Weights of a small GPT-style language model, trained from scratch on English Wikipedia.
Architecture: rotary positions, no biases in attention or MLP, untied embeddings, normalized queries and keys, local attention windows, capped logits.
Each number is 128 + 24 x the weight over its row's rms, rounded and kept within 0 to 255. Layers, rows and columns count from 0. Numbers have three digits each. The size before them is the row's rms in percent of the matrix's.

# layer 2 MLP down, 64x384, rms 0.167, rows 0-63, columns 256-319
094:115115146113117114126172120115141070133076134157115093122074111111154190106133143093126138120143114148162086147147159155092131116135098102111106142122092124149129089126170155119150112091115097
093:129151139091107121111156134118147164116112126145121186074106132173150126131147122117091090083128135134129118139179150130142180150115120123158120141098131170128155154146123119156110094112130143
097:136130154134105137132113116105164124137126113110070172156103180120122135069165116079109137096115116146121159127145119141130153093151102181095136119135155149155118121099122115129116127106114128
113:125138097171118147122105128110095075105141117126125133150150103156099133116093140109174150116146123142108125114144099109148139153104137125106129125139125139107109108136080120098136119099113160
099:128152141112077157113148153161135147102126139135150072126117167115144054136144155142118168131127120146122178105132139132147095167120139094104114115115136155139172107125057077182124183162148128
091:130166130141114084155110117141169142121153167157119145129120096171124100094144116192146112120107137169179156151140148113155138132119093166122137113147100121080132130090137091163126158149116099
101:070136103128145147140182133178122120088131107148115143110154133123139115120126137129117101127104114092072073156142139132141118109131130146097109133103101142163151113092133099134111142155174124
091:142158154096144106136124133129096121131079119093178093098106094066080154114150131142100130108197085105134156113119146117160185160136144131132135135137097167130092121166086105127086115151149138
100:151137163124140105116164124147145141123132124120136136149068121099128144093123134154133175099117134107181135151124107107106138159142120100131176105114132151131168153125135110143072124086135148
088:159095191089150153137153109160115096132139123141131101146115129123157145121147099105137123105090116110109166111156109123152113126135148128107123151123139138197080119150126116176133134106089152
099:103102109157141121128108127088103140136133138118149124126100115113108093130077097145173140146147078122173141131110134136162132113104104123094079119102129117176165069109124083102124130165124112
119:138136107111124153103160126089079148192163086101102147068150107155072176131120125095164109094134127134117137088111109121132112132135118117118094089064098127118100123117138120150129155100131138
106:119113077141107146144147141095133100155146132122138189099153150141134128148120111093120144134086121106157125116146114160135160117148119150164131124098142172141124144127135128157138184101193153
091:150150132093113170133151150133126154084154135151172146108167152143116150084125119130091144148111184146161125115120088145155146126128156149161098122152181150116113124133130144084116141171125099
100:159154117127098123133128113130159115082145092140127125122093155115135142176121144130120143147148141172084140134099115180124133094163125122092169120118152178152132165117120129146109110122092098
098:143137142101130126121146133136138061086130185127137113154168139057135110138102096101185200102109186144139110139136100108127117137130109085156143137142127133114105163140106154122109138149121088
091:129104105120107135169196132114123176062125139147131069106146171129115119159118125173105111141154148205070139143145112120133130109121126065126150153141138126130129121147130129144151162118136094
106:127125150103138145134090134146116106144164125124164177141086103088128144113163109128115112105126154120150169099107139084139125134108123137117122113121160119119111116167128147146142170127138149
110:098136142147119160121158133126171168155112123141102124075171141109145118124134152147182148143142091169134125126129106135136101122134060143160150126089163150131144166161123112160137113092083115
103:092095165142132137110121160118124167109094136145143159111148108139119103103083174135112120120137105120120126175086175107169169133093136171074092114126137122112104096150171113108106137132127108
099:149121107142132110120151116124099106134125121111152121125111130091132148143135128114124141152143124114132178132068137114124110159148154145123149110121113127129142144134117159136101179142148123
104:147097124149116102116138145110108144154158183152192143144099136108137145153117087121103149149143129125136154123110067124122135058092139143103174098148143142128117076116101139166131164140094108
092:126062118152116107143109126151136113121086125111111117161157127146144121156105120133106110114145115117147111122124139109111127133132135090133086140146123132173115135162104146120111100173152188
110:093109099154129131137125117159156130120138162163138137153197135056107138091119137120106131118136074152143108087138108141164161170155106136132089115140142075110175141158144160159138120116110126
087:072119077155133121096163117135095143136116096136139152110153104138063137101133095121111137138114145143149133125127128114152131118114089104125125084133091144122109141150097119099136173133134117
096:123122148093128163160123169119142126139148144146107115155132144134136077090143141122145159103169139147086160131169120130146123129177134112151145132189096148104159145117092149109119162156148091
106:085145102130151105117170097098120107156123086148113117096145112145116176103096086101121115135185121145128170081169069129106152115139136102144137091129115086121092132166123114162120141109108150
103:148161133139124147115124160126150153164117096136116149156152090104155088099131121095130086156123135188104092142155126125133127134112125155101081144102130142131110140109136093129116124128090130
090:085103132148158179174130101100125112120111114115114142132102096136115136108134121124140179094123140136089138149110094098112099151099134106119103140143083129097092133147166138169156109142138148
102:153106132094100130093102100111143125109107128081139127170122104102129138139131163175104135195103091112144111163083119117158110121126111132122115120149129142110138101155082121089146130179139126
094:090138154126118139140133150109118143118097142091152153131147125115111108176093171151121120153149088129140128132122134087088151127163108142182105119134151166164083115147114139123124126118129132
096:149114148094117148190080142150098109202112125121137122092162147115147104141121118130097126135165110158154135139144116145126091160140175144128131154134117151136134120135152119101123077144151158
104:125105157075184164130108127172151119104140165145167101112117124112125143153126101145095119116142136137140147172118113122116128207163153100130105113132126146137145120109146139074142108114153113
101:139148143172152136125123181135121120097139116136152138123129126121131147102126151120152154113126141170104108142115155160110126134154140133142105135125165146043101138134135130195118129078124138
089:130082117129116173136100148105123123120165133127138126111123168102142160127112126131113128110111138147154119126116081128124087149106120146141119126124073138101136116085093145132152132145145111
112:152123125105156093105134128106119157091137139139106134129105124145166155114144106134121145127114159130143172126127139145080147110104079154083210140142104112120127123138147115083118134093120133
095:077162133141112114124130127111109094108107084122122132133131101141094165130118120108158142115136110137177159127169114137135101137099141139074144126092150152159114045103135097153136146116135136
090:109113117102082165130110149111127105117149112112118125094111125187130104120115108095131152124142145123089142103140162118175109137149105130128147130121117109110138131117137118179115109111148122
095:129113142125093170139142103091123116142104127116113157108108139103093137122098141105131144168128133112133122105111147140071138126123117146171159118118141120152149152139193133136122113139122109
102:139121156122121101133143126143102120092096133148126167148144089124146115150068147125079115105129132128106143115139169153110179102135114168104145137117116123136096169146159136154125102073091120
100:118112100088140103116102158109099134154122105105137127076110148138096133115105132122131189108113103152160126118134112091105119129142094100080130101139122128138078121115164100154124078134078089
100:108166121152108113113115090147129135184099147121095156133125152140127068119104102122095118119091174162098123120162141086133091156122110089116140141136119151111142111111122141088163152134137132
107:122079078113158134140116167142082109183146115115106092154145143126126137120125143104124145109178140131092140124148128130134106057150122133155148135121161127103087136116094109110111116122075112
093:096092142156138152116140107102138138098151118115143095137154113152138155138128123127136082117115101105138126148161137119099140100106135098113118086115087173119148128153127115108121093111119108
092:136151123117096108136128145114155124104120181146119106137178147146136120113124134144089144125106097135121117155132154174099130149177121126133135152127157136113159140125141138111154142171096156
092:120112151207158150121112092128130098150084161123119076121115125123134161133138090129149150120116134111091106141101115105069099109133112122104153095137095093135108106136129170121116111114129089
094:143121114164112120096130127132152133115182116151145122122112116135121111172131108144133058111109132126128112105148089126124125109126147107130099141117119144112075109156117074127139138152159153
095:128131118151157128140194153145103118101119154106141095125115134125126134123134123123147156157164136138126086146073163133102174115095147148149151130117161097141076164171162143131093154176162171
115:145092148105131100134090144118123138119103098117089119111108119129130103171156132149131153127147142128110074155153125139129129106140159161155133149144154095106126117131107126133109124097120122
106:135106146154144156155142136154119128111132145097134115132110154118153110101126150114154109140106126111111092121144143116151175094100139154146133183113123114109164154149099157134130144178173119
091:119100134105094127136107109152108114162154140134147148123115136151114124121121145123140116137102159144161137194115091118152105079096147125150129130143135121178085127108141108140108150177138127
099:105108171144172089101140116121109147177148093095106133117160172181132148142144152135127116131093134096132095134145120136155150119146143168124124134089114107135117099112155111165147088139176134
095:132142142097162082098151107093140126182147138100133143122135102142128167124118122133108164126131129134140141107188122123111145156161119145090116123097071123151135150127101131104154159136138098
101:099134122096156132112113093149151143159158097148117122144108109151117154145108120163161104095130130135171136154135127115108076120087107111135149105136132154115122105124130118132169150191121097
102:167114146153125083140156081130139174156071116136101147116121129120137146134116136152155170112133140080131122144150119150104091128114134138142121148101156124109127147124119137140131104097178129
095:121145131150142096116191111107135123121099128110142093126111088102135137124105136133136124105112115130159135106096119121154130110087161143106133124147098156151131135171101159135145134152115106
124:147152199135135140158122153128126129111110152147130103128125116129130104133166161159112127144159151112157105124121149122112108110105154144127132150145098177119125117099112144110150125133154161
110:179139146130133154128097142154157158122155149138154085124157156189130133120134136160157146086115167122097150160122161116170129136152137116122111121131167109130134172120131133108098121069171107
101:102088166128097179147070152151168092129151076106132130123112130160119114111129144111111129127097131088124131084128091121175110103130132093160137104127118183105143088147093132118144127140124144
127:132098153118099131150110120126169165179130131173139153156136117114164120184166133101145113104155117126149100118108144108148129154132150111120140154135080137108177114142153146108103132108130121
093:159135130144103101091137114117098108107079145141153072063104165151153099157098124134156141149113091101133186114140137098141127160140086155093112132122098130208123128108146121157133144140132093
096:139171141079175090128142139140150105168115126130107115134122147124118156138133098110108096117129114152149149151114137153087149113133124144131157159112109095104068123095164163119120096118146141
092:138150101137093135118148130121115105128119103152137081118126126149139139165163094177157112121100140142134114114111115151145097100136103136116146130116106149116159164170115114111131092143115085
100:143134112108173090098114151098127139120117126093180126106111124119121158136163141104072112190127155110084138115139132083119169140137108132142147118114135098111142137138128132108144133123168109